Each number is 500 + 25 x the weight over its row's rms, rounded and kept within 0 to 999. Layers, rows and columns count from 0. Numbers have three digits each. The size before them is the row's rms in percent of the matrix's.

# down: layer 4 MLP down (transposed), 4096x1024, rms 0.0219, rows 1816-1915, columns 192-255
# up: layer 4 MLP up, 4096x1024, rms 0.0763, rows 1817-1916, columns 192-255
down1816 099:472446494510522480511467451490515506500471461450491497504512536456484457473513524509522487518462467484505488533534503529489560485489488509490530496472472494457475505473485516514474467502470487
up1817 097:515486528481519503499496495514537499479500512528495489519519528509506505476486499478517521479513498460473486549527528472536520504476471478504485534465517459527493499456510504488519490531464520
down1817 098:523463524478495549478463501504472469542534493502517479551451494480487520460485515537497507472530525479491506477481452529469511496477434500474514490508485521506552544507433493498479492477517522
up1818 096:518494490470492512503507490534451553506499519464518468535503505520460490528533529508491477532515503493510532507473466498527483482487525469498491497526485475521511504506508509500481490535451506
down1818 097:447525490524463516538511520480511467476496500465475483532500547537528523497513503490489519498526530461511506508523533548514506495518503536507468464501524481496463493526534444529538525494529504
up1819 096:487507472531512476503482473471511486462523512505435492471516514508501518497499494460503505471534481492503474487492552476511472511453488491488509516476469491499508507494447434478505467523494504
down1819 102:506482516547484476500494502502509508527499486522510536473509511468513496491496484529516490525437515514470498498484453474539522485522496453496490491490470517458512531507514534481498506515481512
up1820 096:477510516500529501480492508519513514517512509521522485518454456509520487524486485496531510534484509481529529501508489446508493507537503478474482514522484530484534500506485473456488488510521492
down1820 098:498478486519497516487478499510525527492527477513481504480522492465480510507499493508475486479504496511489497488505488470482488461499468467499519470548525505487473452516502482510514522457508484
up1821 102:472527541530469501499478515476527501469466507490485514521497471511504516445475493494500499478509463557520447470535485513519485470471521494512544434478534515490462487498486482451506470522480496
down1821 103:535495441504555512484532514501482511510465491507503450441493490520486532512484523482503505484490523514504468543540496485508482482491449492495498542516492505492494523496514533487520498501506491
up1822 102:480502530495490483533572504473491509507484510499570515479530485487516490460492503518530470450536460532546515508517500443546507509536506495448458505524491472467488494532510504463506485499483564
down1822 102:479482454512516518490481508530538485494507569499479496483508540495515548522486522509507480481500504506491503459504470502486510517513494471558503491506503477522492466516489467458452507466493441
up1823 103:477504475484497512543467545437508468469494501491510449488525474495490452549486502491492538498511491499542487517501491541515530458524493485501504512493512472565538497504482442538507488498477471
down1823 101:475537480504529493461493473535494500537467507484489468507436470516522477500532554518545484538512508501491478523505522482513517497509515531535524508509539559491477521481514532518530521477517472
up1824 100:508471483493487469492467515524527501487506459478498510433520481471473495542501480475537485512476534502485532487511533532478440498500452492469503505497495548535478457538501493484483541503558464
down1824 102:459530514472480555462503493539492516506509513493487541536485473504479521479497514541454501497513517518511519496485492506508496471517503463531524472533476488524516489516496519499507536502477463
up1825 102:482515508501547510517526515524525479532544478504515537532492511501468526491538493514494518514495519527486462523541508465518499473475486482479482515473490494540525498520508510516484485512487528
down1825 097:465492453471475473559491527500484524502496514499484477461481550504503510554526510504509475504516469547541487478481503502472531532477519474469531493502487502538459473487526503523478495553491500
up1826 099:496510467516495519525468494451475481457512527549501535538584492573513474491504521511471463502536504551498521494497519509493512473507513544464530521486515512482525475473520483508537489479490508
down1826 094:483483521490462472496517461533525537501459510480497502500508505509490495505485525516508522495490486456505479480540520498521512514455513487519480512495445495505510555507475501506459499496456490
up1827 097:489491522532463532544507466487504501479474474480492467528527493525526509460509520471522532515504479499507522537461461465500468507527515481517503536509491524484488474512507483520531488513578500
down1827 097:546519503510520495492518485515496498511512483523518442514497550480530536489539551552498519473503524525492530477502480517512504503469446534537490530480507516487480495496505528502459512476477507
up1828 092:493505516492511525459473519517446530483519514524509552505491506474531465487476442514474500496528477564515487523533490526536499515524500461486439535487514497493505483503521480463506508474501519
down1828 095:513533437485502511477489511507528522485480543491480493475505482529484474444505492487510482483498538516525544527458465487472492507453494510455436505481479464514455515536483479517506499496508488
up1829 097:507519490478460521512501481486497498463521530551481472453519523498496501464495490498499532512463516479511476553470465484510458549496509468476453491511525531480461510478508496543478525500475531
down1829 094:485505531491485529532537501554525475500463493473522484526505543500479465510502494544501493448502478514520454527491516486537538526482502508485507524493513497480524477522478539525483496515474543
up1830 099:506510485490477514556530467508509502492537501529531522563489500532499476510529488495477443475500499431492502489516475495533509485528481516502464487523499470526468516442554498470514484488459501
down1830 098:487504495462531465548512536461477498506536470496514488462468483510497468506511478522541442471493480510470493459494523491525523519480467499498543498497513533497531445462505471463524496513525443
up1831 109:494522498503490469543515512500459471491519538507540505487470490490512433478516462489489528432521563516491528477502525544492533529510500503506484509489521506536488488494534499538504502469499474
down1831 108:513516504509510458568525535495469559514507473454551506532474519516506492498519498496539505475520496491475486510474498493502482490539525517489485538507523518512463471495526500535511528473508493
up1832 097:483494537488514535481481528528499483470481512510505466491520528509476497447455511507496533479453472480479474488494463563518509520537499503497487459540543530520514493528515541504522485530511482
down1832 095:533473443508529467487496487512501477485480493475445508530497524491531514546510460510488485517495495449496511429489520457502497465515455531490518486501514494427476497525512483501481489475490501
up1833 104:525524562472519517497510469520489501483542563517528506549520488537548481472415468496492499497517520447520491472461496491543517511507468529458503487504539502508482497499502513522491566542502515
down1833 101:495532477486491495479500522518510502528522462524505501470469527526516491533541482520530481483469491495496500481514552486519513489480486499468481478479512502486482561490466482487483515507490512
up1834 124:512497519487539519454535511516471494481468509521542488479522461522465472506527552502515502484500493501481530518482508498498504445491490497488528522489523503516524518510557503552492512504492549
down1834 121:531566500511496497474532530468499501508494465525480526495499500503481457510533515505506510492502496471518515513475500485522539480496462482501484505526486483489516535519542512496482481515480535
up1835 108:491500470468489497481501507531518520493532537486483493506488483512494517515503509501509499510511517511514487528516496492511477510503519484494489505474491512503525514514484515488542501515452499
down1835 102:527450525514542464486503498466503468481512474499533500528466485490536494493491511476508510473476476489478522503497496495486487474476476486490493519503457454509473533547489493468473478539486499
up1836 102:495519526468526499452495545499482498499495509515505469449507512493514481548502509524506515497544479508504461494467489460492535519507524515536484525416521491498532476488495514494540543497534485
down1836 102:502497521515489494538509519482526486490480511483490532533520487499479465528553519470515518485499491531458539534496492506506498481528481492465531507516509492481480478476497491482506448476509474
up1837 100:500520496503509487473535511522503524541541507505513514483505495539484520493497482515494519518522482493502537491470529464536519511477490493515479496515519462508490515497506537552501522462459536
down1837 097:467501473485531529459506525502498474511432462483500503512548519449497530469448491507488497478517484496536511473483481560458549491492491551500482480496528555519511475501515515517483515520499480
up1838 095:478467514564476492496504477514496463545506531478485485469500469540518518463495455544486533466482516447512478514494500471504453517459505528533480487469506491482505504487485451541514523471515458
down1838 094:475485517453498498509513511487507503501523494502522485492489458500467475512518488504497487486489473525492514520478486498508524476545463495480464492524507506489505502515486507480485515476500490
up1839 100:461487474512498503516494512506546522484506517484524491493522517485490472517516475515544513531507503532434528463540511491511506499480491524513497549533513513502450528508505517517491490487506469
down1839 098:524504451522487463512495501518497490537488470562508438480458501490480487527460516488531491477503451511515504540512481465502510529503509467505544481499487482496528501518537486481501492508484491
up1840 096:510507510513530490514466506507488515529509505520498465526467495489525531555475485484507454506475489526508459504507483587491497519476489512465523487493495507507532482501521514529482540516496539
down1840 096:524525474484521519543479513465453539489487535471496480500528509503529501519463483518482533498512503515510498434501447524486492478458475487505524535546509480545535517521463533510510511515495465
up1841 097:509516465488507507514459552495524530496522530495542514514522528482491509505475489524507515494519513474498502515503487462488505497465507498498492516495490487448528479520504498470515545443470464
down1841 098:473510525495492525492555480451546522505486509524475444491498521514540512478506493485469457475507488511489506469492491498535466498503515473496535515478534486471473486514504504480469475513497527
up1842 095:492555469506507488481451439466495537492566504447468502543507501498478490477471526459527526500466511516474540487528481492521520505500544460512438495514495497513500516481533518488438482450514496
down1842 099:500487526514549518522478520495478468460444514483540483529509488490540500495488483522494483472497428474481477490527532467464472465496474510432529496498499485532486482486497508455535481479461468
up1843 102:498488505497508480490466479524497519508498477499478472523485490524495468496510529465468544473485466531482509470497501524496518509501486492517477493500496493493518532455508517479518475487503469
down1843 101:486524503546507504529509502507507532530517487457527500566486489496495550488462489510511508520525497478500523506503500494489489527540463510507494507501506500532473526471477506456521544490488518
up1844 098:510492517542526517460526524511482485518508529495495486505493530501465503528554505464472492557552483493524479458494481504506513483517461462544515478483470521526495534494542452526460476481467481
down1844 101:445532480500501499482457484533505517560514489492510459535439524502519510479523493550529534504502454493515462487500465526498479469488520519519494516527484523486506469482492522495525490489509452
up1845 111:507493500531499516519485543527509493483532501451513473540520514497545480466467535516461508532519457517516529506517478478480518460552516516494476484531460487502524505481478462466518519438522514
down1845 110:538495488488520491476488437475510491501521532504516517516464505456473550492502482500499468494563485505469489485531454493496531490480542535495528505526460456502510504498493492536521505512485505
up1846 099:496493516500478493513503501536509481507522473533464471508494513509445524504510562453469512465516510458528434562489517472489495468528436506460490493502477510548530487523483476529473541540482526
down1846 097:540488507492511501503509501494500495496481509492470484529512473519537512518478513539497481522499497503472540482522471488471499501516488511519489502533495478474445490490496511495528487503469489
up1847 110:524513494503481548507501484504510531495489497516509445502522472480550455451463490484500510504414527505520461516523493456520547485488507520547511547504465482488443566490501499510462486474491540
down1847 103:538520519498510517481457482467517508468499506481483531471481551504493507511528482507532532521522474521517506533498509494510515520428498471493522579510443509502491541511476512464545497506498497
up1848 093:508474527508472536508523491535492481460488464479547470464519518503556448488503474477531522487491487477532522518510540509500498530505448500520478503533503508502498536499497493464492471522522459
down1848 090:516453480509520513491503485505511448525521521499507471486523455496490512527441522509476499497503525460497486488537457508457492497530520498487510501528485493455464506474501472516487471524481502
up1849 103:554465529504475469531487519521517478494503468520498504449517514518522543507480452486506526515537551505446476541490477501460513432532493493497525466537498500453456453519463507508471456510517512
down1849 102:516499485494501493454503441524507504498518488528470510500444471516537516532524548518505479530474509537492495492504517505499494468518492516540505471484502529503484496504496526546510532510560498
up1850 085:508493513535528472437492525485519530500502488529485485548498510482507511516528505478512497523517495529533487526520452494493511458538499488537477458526528493512522494484487511465462492530500519
down1850 091:488492540511468456513502501489500496512511499516492489507519499466490472503519506491536506506535544528523489528532537530496504497492467494488530528496497453518518557519481510509500456518502505
up1851 098:524500491477459456503499468493558491488499476511505511483525526461501474500489534428521508488544512472491503489461534478483505487521522443538471466492489491512556489456481510561509490554518537
down1851 095:435468496499517472540494441499459537501524529483483483485486534486533499516507522510475475509508471547506483463520478492505494482500506541530519513509491484477486495516489463478497495513463494
up1852 101:546446450523486514502496495506496475499504492471500479483515505500554459508475448542489474474517526476545547521490499502450499472494536515445489500498473495501520470533490486477512497472520513
down1852 109:528495486522510516462542508465500505469513511527519506502465516501504476490511484532473474499517491514503498512494496542547469504522483483548477469488516459454490478484502456498506469471516476
up1853 093:503482489477535470525494513472448527508515495460510542533515503532531511473528515508537516497530475533511530503521527517483501491476532504484476524527505480482501474488533521509489494479525539
down1853 091:477537510498517533503521481480519505499466519519500492491505494465449504545482495474516564493488515501574491536448513494533535510520503522518527483541520491452464520497500491498481501505504470
up1854 096:505497466515507519505516524461530515505474491473521476489475487489479491494465500451529505551495497496536473490519510510439507548534545504506527485516493486474512518523528500478509509506583502
down1854 096:502488484462513452524513492498447498505486466506491515541516494473509520511485482502509498494467532477531521530518475511527533504516471515510502464484482520515509515473542488511457499450473510
up1855 098:518510481471543482536551494468532503473514516527513490478550524515519455467505517510526472458486446505500509516575495517484477479478482464528473505515476470505551468539489513474509493515477499
down1855 097:516475466484510501507481484483506492477496476529487517501469521495505480518504486476491551529493548480511540483511537473487462496501495537526498520512515507487439545495521498456480518483450497
up1856 103:461520475501467460535532502533490510516473532520483481504459500483503494486475501484526480483514447494512547434454507488490507504487514526496485495503487483481518504551512460484421464509524472
down1856 107:492493511461496542500500475481463456475522509495481495478516500506485470529504516496509511489512468514510508504512506532513489484484508474456515474494537539564486474518502477472536512491497524
up1857 107:460490490472502466491501540550517491508502515500506480508518467519516467523475504534517460502489476542521490497500502477515520494490491494493461510495476490535549472501508512503460507454536478
down1857 101:514503517494525510516545483492495494517501492483468481491451514482490500469520461499521487535459468493509471487458519443516456512494497504512490545475509501529504516478492518496487473493512494
up1858 095:455544510473502466507548487515450508492507505535465458442516463488520516472490524539482500491499505510527487504504486511510477513534539492487488511503528478501510496520536520493527508496547476
down1858 095:502504526538501492478460483467485449482520467509511450527529518482483552482480481509475506505505479485512496524489484511475466492480478509494529529517485459541506521499529489452489484522507476
up1859 097:521512538490449513533478516485532498493490517453495528499529524499509485509525478492498480502524521541546550492515530485501498459519471510481462503523529486480513510484457486460505498476478525
down1859 097:485474540554548502484459469454434469501525478471482483484545532482541514470500492511525526517496518510490493520479525526492479528504487533515531549516491465493489495530479489509511483504509443
up1860 112:518513499502496447516495491488515460467494586555534525525481487456503459489484538515495505470539491506536464463488509475501485464512493542472495539485539509491520508502466513467546502519469544
down1860 104:489539505486502520487503517508534545513493480483461490504495449500528515476507525519566519524441500522498517508543502461503494451463494491462497537506469524467495510511533528551502490506481461
up1861 090:503485554498508486522504539479536483520475527474525457482504467501505508482497534462499488456511499492510497512457544496506491465476489512520525544491508483492431521502537512498483488498471557
down1861 092:532487475466512459495488498532481470469478514464496505525493505480510516501483495512501479499493468488519478488506505532532474500512516485517484520517491500502495478492543500514495529542541538
up1862 102:493519517500469487509488489486520501491442500496462494471527451520500476494486513498559493501499517513481496451493502519482513522460486479492480547487497457501522498488468489480502488526522481
down1862 097:501484494508496493537511500476488496497480487494511502515517488535452476529479475508474470545478555527531538499527476469513521508519554508510533481505468506486493452521544487485508522513493477
up1863 102:488487477535528468530482547473488479489543477494486500514530551533459453526519532456503533512448507521519464510442495493499457453513537487504446503494537458495479490469516463461483511499499512
down1863 109:535530476480521508468506486477499494419534464524493470514508500536501519511488506510531473511469491536503478491479499477454478486467516471462542516480501504494543485499505467484460499508548531
up1864 091:469508534516445519474506493523467473500501456488505506465479554511502519528522524474544522512504479518494481508518504544516517543536529495500472487471522490487479484526494464473465457523504477
down1864 093:479511486496532505468475484472500520489476490498485477495494517495493479495531510517465502508473496533509518460537479485516543530515472456490473525523529496503438500476511472515532515479482463
up1865 099:498527514491470491521475503547500542481465502502501497487539521486516501492512513451496505517513460512452525502476474507491539575497518505463505472544506480548515516475467523551525544534494511
down1865 106:519458499487513499549476496531492490503547516475506489495487512510521507531508446551516499597510489480496513513491477525520519448486493518471514495474522520464490507503461480466448439511507484
up1866 096:503481515529512487511513482503532455531477526517535482494452491464457507492457481481477513479463525494519527506507496485495503498478477507517548487453513482543476485516489455515507465506516462
down1866 096:508504508469479466441530497509501503526428489542508505541508484502478449482492486492528525478510477530523497466533512506503524511512459468464519526508480524449513512531553498529471474489511468
up1867 111:490495515509475526529450522527494522509517540480508504512524498491484509492496467515492516488515464475516526566505472467477477535463499517490542527487514562491478487492512462505495496513525484
down1867 114:527440533499508533525523453464529485478477507504525532533522525476491464506498505487494505521510511499505486518463507522507484498498451470495443456500484492569513517506525515528483470497541512
up1868 100:513479535485532482479537477538494487489525496495557527527478497537526492522556504509516494481478471486479482486454471512515501482499524530485496490525508502522504456526512524510454511457486453
down1868 099:497453484514458489491508451478541497508507516462501498484471505515506484465474500547530529476520522496444492496517485506549511442465491476493548476503501497511470513506490518495478477484471456
up1869 095:513480527498496520498497463513511490446542485498506489503513476468493538513523508521505536478469509499514466496491508462542482526465489510515474532535520504437520516507430500528484517491469505
down1869 101:497512533522546516522553521479464495503533470506499544518504523524505498533530531521496473466473499520524494530468489507493554477518517488494510515556503521501485539529457480523515554499513476
up1870 092:450480479459464526518487512521543470490478534512499522475535484504469484521545477474508500530485495490512521523522481492494471473527528469466479535504531488496505499502482531460516527511500456
down1870 093:533507488520471493450509457504516450527484517459461518514475509499492485495487498470495534527498473562491500526516548505486529517487474493523520482492485528486465522516513530529464449510503503
up1871 092:504476504575514524553513502471462481505514467510489490536482504529544512445455506531501526515510481555505480509474470500455519480517475485477508502523504533538455495480532472513485490452492554
down1871 094:504493496529528501510506500496462480498494509539455496486533468545468499481533544532505489580513517500482498482475524498514503520489504495490519472497482471482495514522495465540476462532508514
up1872 094:501451553463519523485489473450528512485503480518497482490488462541478458534463462455500488480482490493461500523546505503482514486486503455531541467500522507477474507493546497530495504498504459
down1872 096:482485475498495503494500498490525503501459496523539463480535525430535436534529503467522505476484493498494523505529474515539471571480546479485510505509513478462530463450539550510515498507475504
up1873 108:534489503523515544541485494431524505489512540519461517467504512478497454510476513477497456483481529540512485517496513517487493507524443511534466527512517513491524500504476496552510469561513472
down1873 104:536490519484477482507496551486503432523530489475529472508537474508536478496516473480470545525484490496511537503482534512571471504524519469522493482513468483508486498556508521508492528489468476
up1874 089:520481522490492465487456488507515459482485516522477473466528539509457495493517515529520487496511527551487509526516443499486492513475495429521522479453472458493478505504497502471530488516508448
down1874 093:505490506486502502480487440489458524485518475496468513469486484457509522547520526470501465520499502525500500516499533489483517544504510545514449508486480510535555491469515479522503474452473526
up1875 116:526493477492480467499487493507537514520494494482538510530485488519521509541498478477497496520507531471502514479465512509530503535502528504493475501485490510518511468486491513493527526524510535
down1875 111:487481530502491519521502497512461501521489549525514471506478516535491512521510489503474494511460473484509504443528480478460510483476520440538459474509487487467461461503509509527497503485511523
up1876 106:514519516503503499506457495485507502456509471564506541509481483505480545463488535480508502514521485564518461496470528497503504495528549446499491521487465445504464521491529478460527477453525495
down1876 104:528481462474458498484551495503427450487503530481504535516502528546489488501505470494531487479532508473518494518560483483501491505486497495518479460501498493482495459506532496538479512516492464
up1877 096:493462507504487485481512521513526500448437498495531505527500496517503499479497494491491468499502516551486479537475497488532467500448484508515527434467491480531483516483536523496483509523509537
down1877 096:524516544528501531578522520522495490471497552515457550508516496572500510513468486460533475520483503544524458501486498492464490534489495494482516531514493553474520504508515470515515521515495461
up1878 097:465473493448483500523501501500496517498485479474481492494519489497519523477516500487483520505472490510537523471505522504521465503507487528461476499485492486519524511521522467568460520500538525
down1878 102:518494512530497503493504483506481463491500483519492479533527439512499468488467504483482526523487510515534466529496500468477456512508500514505487518474544485500486481498506517466505525476495491
up1879 104:490503488477488480507503489502554503522523487483493461512480467498515534480501495525492502486492483498489501490452483468508496496482460512527496534481516495504492509525486497502509476542495518
down1879 112:492494509533502497491532471506499511523489508518497494523506491469536459531453572496534496516535494513509479477458529502503476522559534457497508500472463473497537505516509529473521491514495488
up1880 098:501503511474523528525520509478549535490528498496499527490537476474467514506534494469481484502495471534457513492518531484496510526493490508444463505557451504468499464476521528517466508495486493
down1880 096:488520480431490519476553507505489513544459484447508508517501495486491491462485475488443567497491464505491501549460521478462488476495562475486534482507485557552478472492475490498518481528513509
up1881 089:476497487538491561499483506470528507505457496453546485505528467522466497464496518502507489511476482459479539548518503529499522511501484491478511522503512491479548493488475471491509476494471465
down1881 091:521532542504480483468505475471445488477540464494510507557471510500521501501544543471511529508494495460519485505490537468467498471438530492533502487508441497516491500524515492537514494469500539
up1882 099:443490462528494536450473490521470462510531547518509518509534526508545555524516509477506472493512477486473505488506486511525520553564490474494483510510503483486518493509499526498521498480545494
down1882 095:490511525482492489501491474534495491522531525547517516513535534518537514540508499546515499467488520479514515484517479479510490521488547514486508448510523510482509522460529539517492527505517530
up1883 099:504564514516529492493447493513482531503486478454502523440480470521478468487472549498530491518520489488456513490510508482478524483427529487499528522573522508514496551463520526498487487498494478
down1883 101:504516526510522479485451476464503533491497517520513536573455511497491476522496516476510501495472512519516495503476502495488491518514475513483477499521516496498464467511532477526481498493558516
up1884 099:511518504500482546503510534480509527474532518487522460487461502439470547478471512507469497509506522546513503528466504513479483519463475500500521456492514515528498506538452533525519465490478495
down1884 099:505493495500493499479494535490529510530499515515519508501516514531555534477494487492470542491551534472502482483500483493516474469454486503513520523484473491462495523506511468497492474529506504
up1885 088:492520487500537550531522498529500462480509508497516517510477509505463485536468531531504502520482499495524508493531538513485485553480486504501492532473496483518451478492471532515536508511482498
down1885 086:529493532530486455527540543542505495473471477490535552501500469501501503485528525482518504520491504512471488505499508527489553493487500504519519496489495530516529515479511520516495485502505489
up1886 105:468454537510447462496534521535523526506571472504484545484497546505468501500476480552504542505500523495504505505434522503489500511539509512501543490513471475464540471502515480469521533521586524
down1886 107:542481480510490525508482501528490486425482464465533485492507499509493536482525470515484463496471478490478500531465521467521469496512486484517495454526534526490499504462534545541511493477518497
up1887 098:483504464485452487475459513492471508506490463500457460526499471510484528479524490516481498504549498506454509473522513505495486497521481480527533497549499492498483538467511492502497498456500493
down1887 097:502495530501500469514511452458476490505502502507463465480497518481493500462478448519513496497450465499500527522494528507522491483484484519493509462531478515500526511451483465505509503513481515
up1888 098:496513535539454504509531458481488487542522511488499490498502525528468499507553472522491471516533497522479527502540470489530487509490494526454462538501514477499475484524558483462517465521538499
down1888 100:538474507447523501510491447498542523477502498465510543514499464505470495489493542541469492506535498537492487495473512514525538501508516472493502456525471544467512487591503467522502485532512491
up1889 099:495524503517507493498503542519532536496481540521478487454467500481554505506483490510504462478541483512499496507485525497501516480461441502533498504486553499526504502530429508497510520501439506
down1889 102:494488528541542491458490483563495511516491483480505558477494516501493520497494524451512480523454528511472489506465486456497503504481544488533490469464472484484495505487497490506528469542512485
up1890 099:498471484539512533526500498521515508489516507492459529491521538513473529505504545510519493511452536494467460544468538495512503498498512475450482529523514493437476529590500479535452515497502565
down1890 094:546491527459501461499520451484519522520515470495484508526490496470514501461456458484468475462527493502474461513538529489506510489518532519506499466534463470506546484492519486484548501472477488
up1891 098:461479469514492473516512487500486550514515515529504510459517494524520507511498529526460499459476479491523517508511493502473464504485512487516484476499475517548490505536508493527540503516506488
down1891 094:514525539514491537465480518540470489488521480527516493499495538524514474525530514488489492507554517500464462440472507480497499512480494545486522487506469468480508475498521541464483508508539536
up1892 109:466481504495480474535530557447511503541546496524497479482474475503529519500493514551505529484520534458477496540480517513495518476503501479485479518525530521513548555501512462489527532470500469
down1892 106:467507453520493507469533509494518449519479522486484491511469534513516523487504509531413490495525500469497527478446556542533460488500457538528514493523501538439465458455566510503482512495517523
up1893 099:509483506547504480522508453473510472510526502497514541515536529512491536496463466531467474518526509520491504519457503531519517493528529504507527524477496513495493492481481489471489528527509522
down1893 099:469457471513491492506467492509522495452476490506521491490504538547518575514504505479496534485488506552499478524491522490520496486467509531489491514468473483496489475549527497509486501495461487
up1894 117:499448513432503465490463524529529501513491484535522512502511499480469514508499475485499488510511518501482557482497512513489517496517545512467509515509487464500438515462507531531522496522523534
down1894 113:485469451531468516488510515487499551468475508496482535482470464497522516510512481488497520472469482482488465492541518548496503499518480511482510489498517474508498473489512461527495526477498473
up1895 109:443487556515506481455528532505508500504493498523482464548509528490513501554488502476536501517514488492537511514529511458477516475499547494530556531517502486492532467513476481444526529503474454
down1895 113:555498475493477503527492506475529500467525518489478550486519483530516497496483535501473461469495535435515525482495505556537508465515458548513445447488492526487506521505554523534431492493524533
up1896 096:502492521485505496499486510546485495452519472468505472480472505539470489491533531489512512499465500529498514517525509470510500513524448521514519488456513499516529504528519492470453517494440520
down1896 090:465495447520514472512515510540558486500488474528547465508500497509508510521502488495473540481541469510523522499466497494519513514473499487498514506498509464530479481568467514534489509517479490
up1897 097:512495483442456542521514497497551531480520521510472478495502494498499563491524502491524499562504481506547464472499493520508489470468505473507506554487520522507480501520545459526483492487463537
down1897 096:505543492507511487479520487462519549500505500527529492494511520507528491488491519451489534489493490492524518467508485483486477492481474484507471527544447456530508458517526453472535533499513463
up1898 106:485539515495462456494503485483530525470480479520497535477441454461528516515467530514493500495530542486554441532516517486489509541510466473475498478549524513460486508521531477464471553526488561
down1898 104:535494488523504465522487507500466442456495465503525526503502513493489479541499520494453509499511510500488471528512486482523482466482490500514520516517480541535487509500508460469524482506480503
up1899 113:459514513484483535500540500474501504496520486488511510508465518497514465487499491486490469510506454550503482508487481508496485458520554524488531503511506488484540507485526507523509496474480493
down1899 122:499489501535526540507524497549499555500523469464492499493492541469498472478460493486512495494522478534508525525511493518544512531504510480556550531502488467499493488479552488520461474467480520
up1900 099:474519441523522494470510491495483510504539486526551476479475534541517489500525526525521508513497522520475465479459485498508488499511498516452454502515519511466496460517519510478485495504557558
down1900 098:482505478491519581499518523511520510504507500540533462466501497524493470488505534489488506519443506518453507510512530493465505528558512513514528507487474482491483525487449532497479461499495474
up1901 110:454450506532481524503478525491505512507479540475541494488520503478500483501516523514519527506534499470468536525490489513472524499490476508472472485491526480532516507493524516488477474552516484
down1901 111:506500474498535471528490553510488479493539497493503519489481529513532540477472509507506515504501506491478520519470493504515509468551546501512482480492483466492534540509484549551498483520537473
up1902 103:505505494506468483494485481483469508522480460490529492493470489503523494494536489482449458506487465524481496482492499526539484513500442508525480490494428527557509485494551517508489509489519529
down1902 097:497496510486546499488498467508511460535508521495504501559497512511503476480519536491500545543473524492486537523523456487466456483495533467516410516526506439489441498502510455480487511470519532
up1903 097:422459532493521541466519454470527525544495517471495486464511508480511505509486507495541477519445486462526529483478499514496512519541464526534470509519515461475455461516506506482452499480510515
down1903 097:503518464515499543468528524500509514509503501487496433508518518548493478508485533489536517498575504467490496479501477523500489520471478497538513494483493491460508475474548495551457516487506532
up1904 100:546466495516512449499526500498504508518504507447440541511542500458475558493540493454496512462519487513520510517500462478479473480466490490491555486462471475479473528505497533488523480494506450
down1904 102:479515474481476497553530449443492488535506504466509541552502560523485521524468502496479503509513479517486480493540455496471499502497503487567502515502494484513550503529524521499489457550460469
up1905 091:508472504500494457475568516534503539517538514510507521492504459510535481467490495472532477481465454473472523560529480468525462455493527484496490494459499441481488501496545509498523506528522458
down1905 093:502489513503516476507512518503490515469507510527544509521527534513493514483531576535515525541469488493486494541487533535538526529506502487466523496547535544472513484450519498500565515523493516
up1906 091:536488529539510469462491477513518478525500456470523487514504509513533516474505486453500497493514511515523480496520482468484473501468486500461512501501453513470456513486515500501514497441480487
down1906 092:491514520534496484564483496480494481490549458547508494476489500495448489481527514494503477492479541501520516502506464538512502505505510486534483548521494552524498502447481507508492489521527501
up1907 117:523523538511500478504506496509475532552548487542521548512501496475484468520512513508496492490469497513525529523420498537491486464532482513507485491545521533513462517489516546526488512520492481
down1907 113:445507502457491498464456488441480495514522524462499503477546494517534490467482489547509514498491521518509488466467483530485508449441494510517461495499461526477548502509535475497484458507483487
up1908 109:481502548474474513487542514487486475454490526484551548485532489467523574521515523486531504476516488480455466537495511505470501435473507521470469538489483490501485511512458486458497489532486513
down1908 108:526479514480507502506483490532495519515496459526441499514497465513479499488489538522471493488466478504488489494515510463503479508478494493521543519534520501496526502504466513508503514481511511
up1909 107:458506504464519499514517550450560493496538486510508493484510443509509459536444497531516540492480521464519543493522489488450505544494531492511527509507437528522489507513513479472467517511516507
down1909 113:523488506526527519500491473517504470497446476481474477469489491439531453491499490512516491466521506516509434505450510491505540503524449487498447484486515558533520493487496553505516499523494536
up1910 098:429494476540510479463489482509534527481524540481525459524504470481457487518493495480487466529530514511516545523470535478459475485482514493502491472524477523501515514524476471474494535513469504
down1910 092:515483520459513495492478466546505506517522529505481499485519477537498535464557476501509545513450539480505472478516522503532535482538508508509483492505539486462506501498506489500439521517545528
up1911 107:498494522499486521501521513530475505520479505534476466498488533537458497476502486508494464509488472510496496528492457469528515535491500506506508496473487538468482527519537479442507535511504471
down1911 106:524550479487502455526492494478482475528472502474517504482552482515541495537502515528462518466502530492431522509499524497535487517465447523489479535487498499486522496528498499487478530473482466
up1912 094:521467512472479481465489499490460478484511550500545518495491540520492514475513493521521504524515500480543521495488476466534485482500519531461504499477520486513502496498500500508529513475521488
down1912 094:528497504568537524487476498474508493462533521507521491465478517510471476514491544499506510503487548525556468557516483509494490515474449528446528450499535516505451513492535512528508521511476491
up1913 098:484530517482495472487523447436531522496455509476537521508503523486495467539481473501496527480485549466492489492511532516477525497526497497478499482522508513527526482523539499479519441497510531
down1913 098:469512487469543501494561476513506545543505493501492464513525515519495465521548508503509506542504492514479476482474504481512537557493506489496491488496488490499502473497507534508534513486515493
up1914 114:471521572512519491514486531440504498519506481483501490452480534473480514490481507441537495481491492491545511470516499530519497497495495484490486494479465472499461488478536533496533456519523506
down1914 119:457448503458470510466497534505457517533522494489506540566505506496503546473475496505475540445505480455483496494491468440487503509493547498463444498511476462489507478470493496506486490527461500
up1915 106:493483529425477530487467470488493491456480493465497464444520504524485496482465500488488485487480505502515468497530493503499547505479475473524490468486502510495507539506494483528511521484469492
down1915 108:484511528476473485504474512494478514512493539516531479483466497532495453497464519490502491469521514537483501542498483492511485471460458503495558502530499467523467503572491500533478511511511447
up1916 103:550486535492506476500495483454533503443459408485569496476515509470547514476552507492500516525510526478499453514470491517508501506524504505499470494490485473497564514529520511534471530504495500